Part of a small language model's weights: 1228M tokens.
Each number is 500 + 40 x the weight over its row's rms, rounded and kept within 0 to 999. Layers, rows and columns count from 0. Numbers have three digits each. The size before them is the row's rms in percent of the matrix's.

# up: layer 8 MLP up, 3072x768, rms 0.135, rows 2704-2772, columns 0-95
# down: layer 8 MLP down (transposed), 3072x768, rms 0.0759, rows 2704-2772, columns 0-95
up2704 102:494517568472525505429566526479505499462542423444478514429470464551523466446600567530510480520531511543489495426486537499511470451583509400525462475519478553482471448557532481507488480504470538455450483535507503557547511465551419452545495510515511580479483483531459478496509462540511393505
down2704 100:549468514565529468512536509480548556484513430496473510511556460506609415441551569447548402489431508502512532545534557489540518433535470500441492470496528495435492510497459495526433532505492457516470469570585506483530484560471457518504424478530482410513455440574438487546479473526489487497
up2705 099:482528516509458475515493498555549478497501480487478519487518515529594444511532597551503511435529469521494397578511530525484483465526534515516498604523458496547482530461438529568460464465548533462494515471536520498461457479567475477498399488438539514498462511493436501490503563486541578483
down2705 100:471414457507488437457521542460512554463408539523508481464541470472582529468542463479523433479588526496466501481519479480553558467565497511546529474502493539513526553508522509481497526460558500611465496542540483479447453491502473541546490481592449388498480523517465551514503545544516462449
up2706 098:526479498423525499462519464502522537510528449462565542466514429425549475429483482489474531420572488450519511496403535531514513520401469528488527552578479506505531510507524405543493532578511526461485524487523465562474477505475509487532482568465499515538496556508484460532445523511509485496
down2706 099:456470599472493465498432496487476526537450498531523443512532487541588557503475455512433521507519505493570426534556479473582456544536507512516550421451469535460436469496469534483519518499434492566474509484483421550491487471464451493525527546507464468446505490504505516494553531489570524479
up2707 095:518514515468542551509474536516466534435385527509490572539473537513450514481539494524443512510529538445465469563576494529513513494415501539468533504573509428466504585418492473557484483542517495504485504497411518435463425533530584486468475496519503495431561541517485522492527496550500556526
down2707 099:458484498515538450518575517446466473431459523535438477532471498508490517567498523519449456435533532569508479520469531587487578506467451532558507527496459540603528547493480528516481538533506512538518426520549509543485474515521462512502514517499525526445504454470555469490468460498514513452
up2708 106:458535538522499447470563576555544505544487459513579551481455567512595523490504440486473503573504505475521504489494495475528517493491618496481540521462465439567495492512511545433503473491512507530446498446554479510508456474456537492528474526461499487421481513541511509550522541546475536555
down2708 100:573552519482524435505488588479476543444532529661540483501489556581441588484536479483448488608506473532548506545511475469524484491493561513602480483493437525486542536532546573479496467466497519508475486503530518537530502552513469512567407488516538396425477570454533505459481490578493519467
up2709 102:535514527456462534465548483491488491419460501496487464518501473616472538535515527543529435510546475527515478558459518457527579444472483438513483507534432464444471476566544482491604537557452480532461455514530484485465541553469465524501436452530500535500460463444535495517548498605502504498
down2709 101:507511444479525406548465557477469513439488534482441474579475517458486433496466484601495424526464510522495534502517513479561517480419465479543500493521505519544453556416495540448480548445473497528424488500519517430496511503485540522507500526500552560563558518484477529508414524567546532510
up2710 100:521479449498534483426414539448441468469533480533490503543456537514553521502535557486404557506562486530443500447529489503462518545537513499510524473455438539454555471498475533462533530449394575508534505569500542478484509535514446483487493540494489521419545450469481452482462485506507532518
down2710 098:486483484467484458527430533510473473473509458435519497563551449477425493489476487437537496459417507546514575471542442568590489568526498499505495513495540504514542568462532550545446542384516493526545545484566475543439500471498490559396519442515534488507481489467462465446531454568491577544
up2711 099:463446456456564495467531544532452471498536507503468534479522432489492524435558494477560536533460452471533454492555458518498578498503504458493492481584452526543479474487509589438467539492520490513526547524403513429484453497491500455522449456528465481574483534554599503527489487504498498579
down2711 097:460494523522426542571489435466475518548542482461499460498441474501487591484478523486486490549464499518495508497388497457472492496579550453472480544543503553518520449395438572463520449488481489451580503461527525414491566555533516485431493527502455542506474553512586498486472491483511387460
up2712 096:561488530457532555445466478496477495505477483486528542515499512585519487573498463473488451520504522543459491496496474441440435448500528429503467517492499491526485468483449519490406470509580540496444497436493456503486499445478498446492461513476471474509519529519501469455543461516513491504
down2712 098:523538536585504451473602452545541524526458477510479508575481473503505458474471470476524533463519517445486553493544518533523540509505501535453451451505516499553546539545471423492545495483527452549514543507468505518549440568464455446545491514526524548567479470491458571486441505484529544540
up2713 100:510495509487516490490503489481469549449486496505487483535491538478485505486476514410506440511527464559522544500487536505510478560493516500587465498475559584525499554505428521479510497498463462491536528523458547553450496532505459514476498523434480492523505456509492596522543554502492568541
down2713 092:497525478418476478526471572454526544464502507539560405517504492513463485511516510505538504519496523541465527532505446549464475449497607493496437462511530430624532509504486491448451541548475491493529446469453486505433496536529530509470443492486503486532498465526501438527497546509471489549
up2714 099:495501505539604477561454480524447550463501489564499448545513524487554474470501494498485519526486565440490579458489504482525496498498531501526410451508547572508489546514520483510508589414464450478534439514416516562480516406472535448481445580506414488520533514494539522410471541561449501573
down2714 100:416490436491475572528469502517506482389461531462442483449445469501432505492553429467465439492492531560487527555455492519546482488543496524474477590506532519453533499516482575521537497529510476521505466520457502495563429615500566563516434502503533541496486543497477522488524471465461460480
up2715 099:514533465527559508522488563491556490495498570580430494534495513455486440553556483483474503501506464496436529454439586472505523466534530519489533518577449514496499421461543462476432462520598464501509407527477473529534532476508488450483494461489515514556491511488439504521574494599483469599
down2715 104:450457492570480523465544489418476549553480436536516526566501488501501509574467504450526578475449574452549534529527477472470505512519544537501583482464536493438552538526506479435484522485434505546518557500426541473545473539530490527518454557471554432558540458434445468451517544477478521484
up2716 101:465591559464530486523518503473534422581488436465521527516510469487530594518450441542564523564471479542493448476491536432437557464521532494482523489439546434483517542567458510472501505463557426511533499543515478565496509474395506570516517525571495484527483479420542447524487499539485492493
down2716 104:561495520504503461517493504509514498517467565484492473435520515433605458467477394485480503476456545515529477462437382514518501494493493511480560440426414509495515552531527544491569484562448514438487535529469508467470477461483578565521518505498602523488410473501506543451487465474543442504
up2717 099:525560499536464550539461478510473459516481513437514583458476518482456474460529512466459511495504474491498478476466489477407519433509467518482510538532522511512413480522515481427471485400495417480531593535512484506491510536483522505511496500434423582515494490548518501511452559442579531538
down2717 096:500573490543527519458565540518517569433512486530462497507457506491509569462464436560535513455534555510480505557515523508534456464574492583504403525463503506492454455448410554534445488466544471539557419555477525554461527451449489497517517533582513456518553477504403547491462470502500518493
up2718 100:457462531483476484551518623520545511471502420499472532525479505548503480456507522541528447549451506516524506542478483510475505509551506528470464600481479551525527502441556481588469501506543532486547445456464558552546545489452488513583471507492476467499538591542489563495486530452516490487
down2718 102:500530465493559477463503460555513518485504552593489500561512492477581562551577530450487541465464444525542483482415470430597503547492489523530510514515552491481552505515441551513471551448479467492488504493555498568475495472492430500458558533542500481410492570573514466488503524528409472530
up2719 098:456442547508474474508550553454436485543488489486470511567586568519508455430485493461568466501504536548532515527566530520550549512516506549488513491548565468481491470462531548505461441459580516490480544509465492559455470498472499500534472543512498476490586501480484517498498376484517488491
down2719 104:380520477441508537491467492579521490485543481534523544516469460540465469561511520525492537511492486450546497486531519460496411471477553432498454473505488520466494513446500450480496512517505535453508520494475488542539517512496515506559474527531478480581428518560478516502438588570500522514
up2720 100:386526489534451427497520524545499451518552524546502528582496462492489483534471414544443550491501494501519475542502538522503534468494489474481451473484518566409416529537498558516542565476486507451451561525468474525517554513503438475501524457533447520508450527446500470484533627524514390528
down2720 100:466508481572472436484477427455483558521501490507454442444509467442479564519526528470598557519541492503462517502511470531574434478531452552548486514567510465485541519480478555479527479458540522540478535486543532543479455528466442494574496489417447522468485466482519399446489459464472520426
up2721 099:577488522484489501486497456560524561539480524445546476471560494529446492549467440445486505462391464548506519479531528467500483544501454467501464541489524498413574473490511481491547459541582431435529479508521497452539454522454494510474505561488482534493507472545498500435526545520565475481
down2721 098:457528549529550505482488618461486491615403493442417499536552462489474506474493408529559503472454477435449533536459475503530477567512492560484508463481496485558495560564490512514574543528576479477465443567547573485531475573469452517417484528446454450550550477451505485546556486501514493484
up2722 091:449439459563516533539456416552483519501550514543474540549522498505478489478514484513504541443482467458512501594560435453462491479511456566545502475503524530564609502538573448437564434498579500499511527482449506522434536482452485502525478453505517486510518458497555499522486480529516514517
down2722 086:515564526467505495511514509462567461467525529444555475496572450525529439475499495590491512445506494515440472474489616512515465484479552483465506519474473450546504550571466488536461518484526467503498490467509476574488409435486525499503438558461527495528483516475524502516485503558511508504
up2723 098:460546476449516514544440561510487543518477518481434509583492482483498493459453483486454494428570479477506543478558483510444500392480429479512537460515409424468416464506539517461508555524499486469633497464489474529532540429473522535488435466465556563481448561506479551527495510471414453532
down2723 099:513469476540538536459518468504438554548485532464461459575439528431535531545530426539443533525504564530469562445454474488489555572510473440474540476490570552453463548502519496475507519570494516489556543463495566512457497535561473451488529488490520459538479559595533491537427577551495465500
up2724 099:415441453444443567446556478519454490567450469448447598458424525470428531516490546532516484463502548535526592479462500576488513494556509523575489512504512469509524496548495473498555492444553477536534472479426533547527479522502513471529458455506492514521399454440496460409485506470488568544
down2724 100:549544464497516466497536473571512515511549580510477461441442482540485533547520520486478466501509445507568490490486448507525432543530496494530505483556468408452451531524464485467528519526462484506543469514545493549523564470452509483597507466460499527449502477506484528494526471466528541529
up2725 097:436516517554523497548456512481561464480521496493500495532482442544467530495535488446509584470470518517511515533455523499498501542557545499544502493498425528502538500523484473517471471444451492459481517555478504496524513432514503447513495505443454463488444529463521439491484509449527525452
down2725 098:515553543491477534517514560490391468538506546503453534479473554567482567523422542448515589533491497423488450480509493512548518473523498450542471528492488431520492486540475553437523452460449527554408502489500486525471485532519508489435576511482497491476453474507520568414504532567494445525
up2726 100:433478493492500560478541512502533500486512504541575518522519445440523463542532560471477494465478536434483507509430571531523513462518441460505543507439489659495505509494434456436551420516549481516511498474404488516448474456475542549484471563489499500453551482567505486490516480498469450454
down2726 100:503489507485459495482432477549532521477488488455488500548512482472533558476463525493469442507534586444479502432584505528496471482480509508500471560525538517534486486593581436465493526529473465549496521551491512505528471544510500448533579463536524596471593505489531472506463508495542456469
up2727 095:464457510463482517419408544451513513526545595505496417484505528540532451524477504567486530502572522478530540496531571463518456558487524519472514480516514507469475509414511473532511473450534499493559470436545545490523503519551475499525453549551477488460526439437460500529543541479470504589
down2727 098:473532544486530479442565518528446473472468542544501486445531485500635510508472454508523524455457505586463511496554528466465515479564459524520431495533455506511540546560464483483462409444549456514448512469446532571510508484493434530506591485506551499541452470407463505430483527544494517478
up2728 089:464463536428539509463586479514567561472468488538443493468490487499391571434457500547499495498497519487531508440482512457470485492486437550466529504563491509550496501484501492535568484527476522447459423497495574500534520491583576547503477523498551505512488471461442418446526544577525520556
down2728 093:484529436517469534525477494488578484424482498455450529508487513505579507545535525517485500415391456568533505551523417500517458588538496466520556444429494525476512467436540480537525547485485480426519525447467466470547523555510491455481519519499465489518511470554498502526520482490474525466
up2729 098:492474518552528525513489577508490490520513532529503578428400583527455494515492499469523566450497511460510544506546406552447507488480600510500471506496514507455509468546511569503462486515435529468514544465468498582471521505488493479496502493572409456517634517505554528547477477491467508524
down2729 095:479572452492488507479631505499500520456539494544526453536549480489415527510450593560565509466528478520473527511472484538554493518541466499498528499486459472499542577488455464500467512568414555515490517510532511515484491456460473470530562449486527516502540508545517487516464509465506487514
up2730 101:546464508518532478481528454519494518528569509529459535475487480538546463527463509463440489498473559448499549500540499477590454491441494558451497559556465472521490465535582496532426497406528512530465475466507535557494431524513600451567520477537544471443513485495508456519502460536544504464
down2730 092:505452544478486535531480563507466486546471467475562474488493483540477475529497486474545471519518541499476500432486542495463505452456473474515461541497508531525506506448486517524443534480551540579473507476571522493517508459495431590464534553453515541540517502489514591462494522549545408488
up2731 099:445494460396396532513486467544581452484527438528603565508486493470478520502441550511460523493499449549591536464464547550516422492463471503579522506522434579539422453492480439524463474485438482535437486485486475500500528443422503479523483545473433522499382482451506488578575478508460541457
down2731 100:506510456561563536501540542509462520551501515483466503524417554523543567450493541473542561501550519496496438538472469496457509483512501510530520526476502573425415497465522535550547528552525542481521427540521601554473552494475475493485511547527497527531461467509582484508435511597481505536
up2732 097:544492506530457460460517460527472500452559472508535510562564458507572433453489516467449534552475488464536499464490495447485500473470487530503529463556426442513498520470467501499519504523497513595518517537548523506558535473480497548490549585435557496541499574504463518497517546445535493507
down2732 093:469503519466482570471489531453536499503517466528535453444461545526551482457499477490402578401550523501510483565456493521488471536500519475509472519406551573489560492500457517463514415437481507514429550501509510546470463475507502485520477534442447525493517422552551535517494545568493537448
up2733 094:423526516534485501510461509544467524538481467462528557489515501472413505474518451486452554496502536450449454465496478575516514536528534526517471530498504446573510513476530487420563494475523561474489468504522564481490542530483549504557481498473521465533497472493491527535497590473540490435
down2733 100:511491494489512496475547503511483431498517569510423474540494510561430519466560555570497463563430510507562548452513579424588477487485516455539463509487521514432534524494483432449422558492502565466498477480521489512496505568558538561513466525526594483433462498456518522478449450485486510493
up2734 104:504483516530505461536536474488498511506515537520516442491438433475492493544512462552472523541473544518496543541469522532474514521433525433524498548524500522554569552458513497526476508516487494566455490471458500466493561550491503448463523488608474481495487526425528510474495513458543504517
down2734 104:556502548528475510515506462474528489488456498535515469425501476447550480456556502538587455496530447488488450508502474513536567531554559538517558541545531490502443528579467471471526521488528534550500579488412508567397482574489489485455472547598505438443533567518559490499460536524559557462
up2735 097:454475513563569493510510501441460532465490540543529494524515493511530541483469467514460477458458437478450544439558489505471444437553569452471536460556493507579508487492453481452444489486508508556508504457541461468604517555530584526419449510527537453542535474516533520464491427485462479516
down2735 102:506532446505451512483540487572493550446502466490559551524503537447496547466471463486509498457546494370476512503460485564523593479442465461519498466524488504541478442551518495526471435499504548545534532467465442462431488457550458512442525490522600460550519454449510466536534532497487493572
up2736 107:549516519481483515504564515469482500492472492507448431499411566566552461464484481458499487621512494506476488484473495529505481497492494581531465475486576551548482506445466429500447466549495515452566501452497518523446509553449533524467536478480535599511475561402499553474509396462422433539
down2736 100:501480467614540490475470529483525505467546427518513512504486501511560517504440511545563503490542514458515482567502520477500548480535500494540411474467496401469476526484567474506545508556460458486506461625522477497403421523509498434538513561499476504511533455499476432486509416504558473515
up2737 095:514546433600545494482575389470506495508536552479482555467519394499460504528517417531517412455532526531552491482481486503525472470493459456598457500539498450516568499584494546548470544544541551519493487465424549536442544464507433537446487446539536488535475555507502523487577466516516485454
down2737 097:489459493502507485467437506486552537433493550452465424483510446512488474488435511486548522514534564479535477557501443477572534539500545485553525487488509515471601512524497545512487477493540556463568541481489493546517467449558501500533516533459523544462516519513564481507409488491491552463
up2738 109:447469472525556571535482531512504475502483488466522509507444560547526457515513539587519438429503513526531501550456478444480482478503407497554526497504497484490487445568521541447492558539497518483408491494523528524499482426446452470503521424559529443468530484512515492534528385482440554531
down2738 099:469505444529461432472500445477474477568463535496565472442553545528505459537464482495543552457537520504522485503536531493426590560539541535509536472524537534466547453473517544474483482571467498500499486550435504541461564532465413499484480513470472439542445514480515523484592568440508481486
up2739 099:485453541474512522519537525562512494554501459487481532548567562454470515437463564483528506487538537444562488498478489511531509515559456482519605494454519502473428453495437516439534476467495507542492514479522612506487555485457531549497525510483522512511500515497527457444555594501457541531
down2739 099:508471511455487571540519493500512510534537528496462508471572452501502520458469488477484495521487510550365504459544522513518446476492545539457532512532549481535547441516519502491557474499401451428481542456622517538415506574529484611486477543501453485450440510515516550496551536526602504548
up2740 095:471507495507548472535497437490453496463525489454483534502520572451349518563470518536463541595465559484473502487530530500467545513498548442530537482556463537584523479514464520521596458555631555560488500498498506554453506525463546495531520513394450417465538537511572504443491501434520466477
down2740 098:454580489548527473516514453526524523536532431466483506530501511542492432530548486459563569493498452463474529548524478505490459433460482526430505433525524511548483522528479516553494532550482426481565593508509473461531582468533488485502441548506463522544416462507455465490546525547483475507
up2741 114:584515535538550558502506581471519520450513454529546485469513536522486577536567511530528504410542543508515407517502536493542470453507420514511480542590451582499543525535557598483489488583567388532494534536497495537533504486468460516508463525481495499432499549493478391489530456498516449503
down2741 106:452451492553474431496479489475432485492489425521477495497544508440559557554478498526495508499510578464491440489516560478515376482550504476541518442468521596536491575523510569571544527556602451520515506489536468504529547475517557537540472504504484475521484521453508560451529529567543513429
up2742 106:561537533484540561409530442474550527481458461465416556568504469522542476489553578437506470509478492505604426484410465496518441466499548551565480506523494514478470527546483527522469577456496576566447461575519532588515454516517511563528508494534507493438517508419462488455551480495503549492
down2742 104:521528542507482496501502540522431549510457425518545434495482520530591484552464531456507503460522457518437465488531484464541541487523477463498480481462526459551496513509497465527492514491488502469515443483432523512576469506524489517435525454490488433534576470454518452441502553525497525517
up2743 099:448551514439521440440509514482504510429464468565521514537529535522494505509500480496443432463504557495501573462463524533470548545521564503526503565535511498442449481441438488462538516502471530483529494490467487497498546537556501522546539544552492516465533516458512620518546467494480529496
down2743 100:483534466507462478576549489533487441514507644559523510488512418533484498432526458508463461497482520424445498470563450571471517545490493522582491491455446485457465469560566469542500517552490551479536506512459500522448454421506502601544503481488440469440479505517446502467510555525445484448
up2744 099:473496493508488578553502533571463532423521483528473455517428487534487453468429491550480488511525513466514540469538496539530472507522529437542449503577539454516471490501512524421535524557603513506402508530563460499537498495576448488451481516483509461473561501596462556526486503474453556519
down2744 089:440472540470495473466581564558452562451587531538582550453460470482483424441498535539545446456528444530549507459500532533533503492550497541563463505513433438493552575487503489531492400489522492543430524576449470559489435443456460546518508477544530524426545519565595457515398481549463545451
up2745 097:499505526519525517506451544489446525578590540524477567461559565487390491517503481543477527530475515524515523566517534538501551441446448598510548490471448524429518574499543507559485522457558538503502495522533535480465499520473495510490457482473405515502556462488535476456486477513424502505
down2745 095:560540493526411454457470523515494426436485500563481458469484549526455490452530518473509509515480497545509457554463478500511513513488448466506509483467552502538542480504484438508482607554493445480490504497525568475488452519453471413493434506585522472448417533511445524548524490506533481512
up2746 100:483462476565547542489517543522462436522472508526536496419501480555513514515485482570553423500545470500425491582520470478502532501508504455454511553515449566416529501500520489456474456555501536547490458459517506508484518542514525531507451441528488415537553526507449506560513446515484502537
down2746 097:550479495596483547483514462471474510511461487460477522493492462506444459539463539551468512466462511513513412497441478472467493457472479556449522453495551514506535467411457517514443524471536435503422491471548551482539449466478558545521489489587530504520415506544493470516501470515464472476
up2747 098:447446506519517449499493477458475453503510477514461491468494515518484531506445429516456545546443469452480511415550582479476532505432413529593449505499532502495484561465535490512561453479431479560515463507444512498557489442525499488522456544534488462492531508504498477489499457451498517509
down2747 096:423529511468519462555521491486526482506443437529540474540442503462457481499455495441481459520473447613497502465551446472525527468490537515474444511512486390473472514569586555471470551444533505460488450508460528502489501618456454472470473489534468503420462506510488456468448487491564466494
up2748 096:499544490555472515493486521513518529429455438547510491504570495501511508489466518487531462533554510472434490502517516463512579530516490475447460513449506482444424568563485458494503516472507496453510539522436543526510516564496452516532474431504505496534549573465506436550477517546486586487
down2748 094:492492506496471463524459508459482524474517446487457504512512492536588418485495451579460439507520502549504475469546449503560457424477499553551480463520509541523502524433482523559458452575533580539519544399568476494468507417503548509446417490450492428519499467457503475476493486481541511428
up2749 096:494470546588577512493412550464508556426554516522527489528528546464518472436451496437411520496508504502473485506482532451522536523479543441493526521486498537498500496500467490483533528420488470495504505480466512426456512518529482525510538485447571514433547416449446553498494456562502464549
down2749 095:489494513443500500563484468551550463523479498571507477452508529486497577464502541532552483439432540538506501484558559551491509496568514508533490395434494421469484490516503519463477526444542452474510467545560442492511525483518461556446538489500469509477525469490484430443437489475431424524
up2750 095:474461486458498481480488488420529523478541484512530570556468465470388481458468496451489458454507432490547495505499490504545495512491517522524528442464427530507484510572459489435519518500548513506598459440530526562514525571469535509505483572505519515518543565559500421479450535511458545549
down2750 100:510485492527434501491508473515550471495513527473526486506485507530458556591535453509545472458494484506444487505563503475507511483491475532484439474505527556523507437527550507511464515558450479524534538496515441428463491484570432469573498472531527489533502587559486527496540464464484513459
up2751 102:452497497534475488555540507539446553583523471538516544537596432488531503524537485513576526461526581487527516412547565504448537493516441576480562460528452478582561446428543504505589490547489507490527560523496566459513569537509496538482465525543443501539477500527578481537511482442546591529
down2751 106:553513486591533471459492527501566459465508518500503512505415440449411519487539508571436527510455387441469518546487443519499349460478576516457482492535561485536557511520432502555528531416511513469411447516493465530538513429495518443516517494457491568529567415508430518500453465556518527484
up2752 099:485537470529554474538494493550551473533448523517538532526467499586466498491486451548580443467494535502515526544496519468521446520548486507535466526528554499492437556486475494478468485464548523489486503417529538516413511573481485502463471504577497454467529450472503489478463490528554431507
down2752 099:445538499428550438530445493500460466520502453512540504532459432567463478492475473567472532390422502490543499470442455499565522509445530484544519459495532473464464535520516556545559510542558454496517515484469491438533529511517461543557517506525480523462557507476565497483442453538521482477
up2753 100:452504503474553481438494476507418463462532458510452534531555451567489588455508555479529514481475561514401510515480492540523495579463469476550486478560522525460475481496440452473545440502512583515525422517471465530495545478515445405515467498459463496477464501504528543482476524514469469437
down2753 102:462517451544547470538465512549508508491476487560475493519460555528562522486524499517478464497492502429466517577500474399510534465472519515557532511479478535475472508467524520484515473510489468485509442526531539418459460497468543541558488458448474594427565556521460457460536468513473494498
up2754 097:516545482487475547511532487534525548469535538529477580542408481401551481421415473479507453449539485449514562501538508426507481502573493490529545534462473464467587448491511511527522493464516528485551573497578503600527520481418546541511534527415465446502486508540487454469529480538473425501
down2754 099:498523471471491510521481488499472478464514516454522501538521602540458460482556463496476510494507480469543619500529480510564438417511580537496509461421454510599473465558595498525487501488507430517461506483546498522500513421490522500534503551422490562462512528522515443515468482526526525480
up2755 102:505517415474548452504477537456479540487474461514494471422422531464493442535543496495489479451447543477500459471480483487534438579536549459467463526521517499476520538523532467501545491461506538487534502531518439546547577451499490503550553450495502480446507523526549561561496517526489543557
down2755 097:481563508492453432545537509494441503507495497465521466511452583501512447472474543482471519552484616554433512495519488562549490501493565496538494505479533538556483506490538436474480463544524447564469567582485447567466504528535508506631425418548458571486577488434509458562526414464511443464
up2756 097:516523548475452423425531478486499533469448514510518533498477484561517642478553480483499574565516531510465513460449533501564545536518440542492479530532463510497539468566481468448466501476503459467543493457487474500512503471465430526511501443509560516482477487532465521533481501536478546531
down2756 089:470476417514421580495552580477573486495494514473544447507506495515516520488505501465566523549490568534531428514551496512430509479565509505533454481501414536464491490489492525492459487531501470468590522438520450516486466491478495516530475465528460480545447484402515492408508558554371417515
up2757 099:503623534437529497534497485528447517510486470531492475455484597460464446516531487494491485496470521491551503484513540504504539503516582473508447472477506502491571368470566544526453522567503500523469558520470514491479424469520479583551534475482506506568528599543478528452532506488487443439
down2757 099:586514458430501536474463450483470523416439507560490448537487503518543503497421572496491496561541480481459496505487522508459513553504425455495499486538484474472526526515580511565512528432545583485466558551542420508533463527539465455485552484566564510453517493490492449463543490445478494442
up2758 101:456488473516542530562512488517474461550499548446508587512554458498483522522474546469564583572452541511548516481433532436509516394523487509423545527487476414550511457449591524463502565429503526550505466534514458483416542520539376512586539583477542453469473519524473448516453541520457553451
down2758 099:546468524444631519451444504479556471501474562453534530606522518465518531464518519495478567503480388511465480515439471468542544531437454498486475539473495502519436524494448498449446576497470525559498456459540484547436572535529500537528520489473538480423495470580458519501470500476470466457
up2759 092:520475475489468538549527512502520518584470583508509527508453524393643492485546538502538524500464484451471570492469383451509519469538536516545518463488497474536486479485487452569531488499507519477537471443525540497505523506408452503538485488448526467479465490436493473525615540475522490503
down2759 094:648493441597501472562451481498471504446541515478467533494509516460532481499524442485436481524458462503482470530518487514431513450538453449445449602489530439492435506500535491452446504432538535531402511511438453508465490559484583447508475536566481444490519511462492551558452492541566452520
up2760 097:430494545528493439522505455521489431484536522559434592441546438460581516522437492469435514517531483525500460511505467495487480501442454488564444545459445490525540473489519540493456407525502530547494494502496504547477506525454475509465479580462511508553505463464447603538509527544494511461
down2760 095:545492468540479488562486427577440513457399513498553499517515466569514434542496550554509519490456467524452503508510560491422464431502487466458553515453507542503493469471475504385473533554460549476538487457463556451438624493514441554526505423502512513477492513495473496451528513508578441450
up2761 102:558566445502516499512492486474428473580470495486520471412383479458505506487570449457532529493510533460469540430521540511532520545489471514502448485458511498488474473495531550494503437527539528499476500526553461516418509401447563540428518566543519501483404520459464471460463518425524481532
down2761 102:518588501567497433469451465532598474525486513524488472476529388461597517507478478568473510524498517477518417510501478480491543520563542544515458481441524505515545428517521468413528561551489439477512504490471460438499540424498475506453533476500499461494488580511501533526548475449520436547
up2762 094:479469500479490467470470480474462465462520471517453479545445559529485539493541577462531554490464495566488620597523513501505574451463480546449487534527544427506390538476554531500418430526505474541529434522529535555497528566441470511551492466476473437527509544566576518507476566531451526499
down2762 097:505513460507448478524484483483530485415592460494516536430419555541425527571540520522458460499494525514530435494438459495545513449525506463481502528507532482525570562483528462533591497521504501442496567462595508497464474508523575535474451521497473474394553488428411490414476566541494455404
up2763 098:421467435501533511457486464570467512527499544511565497531454471476504485515490492501455533478480536516502577529387462465502424504487477435492526483517401496484523500584555477554450541498430415527448463443481488512434512507494553501504470488487569521469472497479509505456534577485428558501
down2763 097:483467533533456498559478558491571439485521490506462484509457520561598509375568594540498535502479501530492484547559515543493481523506553523415486463531490481453490449568567581527517455472473504477537559483508549487512510500490461513489481472522502547530557504562494458499498475432544503452
up2764 102:496497529540414463581481489553496468541550505461515473524556535452533509456480505497475455564596485512535528434469567475464519471448468501492504417486542518533510500502524560447459468536587539479520489497483481560438498495426454455531532534449494502461504503480479494589516486477506441485
down2764 107:485517532559451535490447469517504518447468522461502517534470549516552474519503473497516490481468481524505523451534466506463466455571407547445480473467571557419573530464517531511450493555475502514475537473514523454514540465531553445448536537564539605432479465551547485502464526585447514489
up2765 097:453438530505484531439536523467531556506426552501511488614515447519534496488488485470459543456441459544399522500473555506440481492601521519469495502440471511517513470489535511503468484550537498533440502503447521470539472487454502558493534423452461483449538465493539487543548599574509545561
down2765 097:523552435497517432534501471514466495521509473524542423446408420503493535491498534528526520502477526506534513590490508542470533445584510466469482490551536422493460533498469477546510488390486546445467526504528610495482497504532523562467512493439491485501495522431536440490498531566501520488
up2766 100:524554519549483565511513509453500498607552497503440534507497503519464551467573535470430467409499524505500399524524467498474455477520490527497476491508441446482453500519418449425500545469512475449512552429494473532436490500440418537465516557546576471481504594539498456574439534578517550550
down2766 098:497465461575524448404458425452539483494506576583524518484418574487526557487470487530538493514482524549513524522502433468494536476392456490489490527480525546499534485530522460471461542526420537525482431470491501489542500499506501506501490430526468463487482505548536545506528422515509478568
up2767 096:431473449454510438555526501528504502583518469485469508578599558441490516475448508489465470453461418491489524534486452463514461492557475473507525528533426490466465527460444482537435467536567475525500526455455563484560498492494448454476578568522474522459521460533493490436490549531541548474
down2767 100:478651430428477498488564473502482443458477514564521457510537562495458475465439504492455583490459525538455568561498537524537501467541475463493523491491528468521537570430492516543416491534548516525490563479567491381457550522540481534473502443523506469553496519496494531498520459481484501458
up2768 094:514541505503516517555507538514496531531569466477529405479467476548521542517525464556588539584436455524484556540500507467570502535472511552498487497520479500523548534474473497487473577512487573520455522537484514541535483503463632389490489472534509458538472455515514491464593542546475547516
down2768 094:520447555522520443490481473553532536432437594474501500483493474501576477504517488566493485495517550521452526523478442468539470459530548534544529486518453429488536578491470548517548565496499543539445472504471485499503553523487521514569524569520459551436514470482602545496550508519490503429
up2769 101:494539588528477559479430487451501528555507465512467497512475564502510437464498581603473452503498510548449461506451476440455513504536517491550492489505438495525528485497463530434445562599507533485465419405468546456442516588448445430541533536436486493467444482506443561504536505493451503487
down2769 103:550505455487464496485467475471541523534476518486472558483469449562481477501533552502552485456551478526476514537593485531588416493522560574503465442559478428507576536513498493494545433553544520454498522569486508545492433517504460478493490549508530514540517516477537534478417473513478497529
up2770 100:541451507471449513498474484497528528564532551487490531488433481465516502408543499516462547456518449508506564518567459536513449459481423470532540502540533488457450493509530489513493515475445518555536503528532460538521517595524457465551589448478469528459459532584430532449514497503474512543
down2770 100:593510473526472500442560481573590485487513451517510460498531561544486490457437535486552487511549457493471528449533530457478498513477541539486563504498498410549484557513479499514533515551555466454494556426503486452456552443508552523565440421537522442490471526452500487455411451501452463471
up2771 096:447451442473416537515431525472528448441495464500485555515436506553504490513470448423495556461516440520560527511499447529491474511467438556561474481546460507377565521468600496495547544511486543522407539495526450477471461511573473489517489532532533466533516476512556507495424479489476512499
down2771 099:489519561521501473514500540520461500587468514500526506540515497491533555464484545469496509483465529438471500478512501538555520524424477500478548517484509549506488455532487495500511526535489454477483463447429543528535548514511514577460519453500584553480450447574471460502531466512458429451
up2772 099:528445514566503470466433537507536474480501517474482458595575508532425567475504496495477432568447517522500488495561530490486485493512498450557505480485431476487470498476433533558455470501523493516530496556510525526423553500475437514532468559493502499598542498521519473435533487500522481515
down2772 097:452474532435516500489533503525485480445495460469514465523537424511498533497516531494504531487442539466515500465500524471498421514482525545499492524513436497463553493463503472499457539501599518428502501526461487528521554544493544546547487511487424489500459544472497545444501414471511424432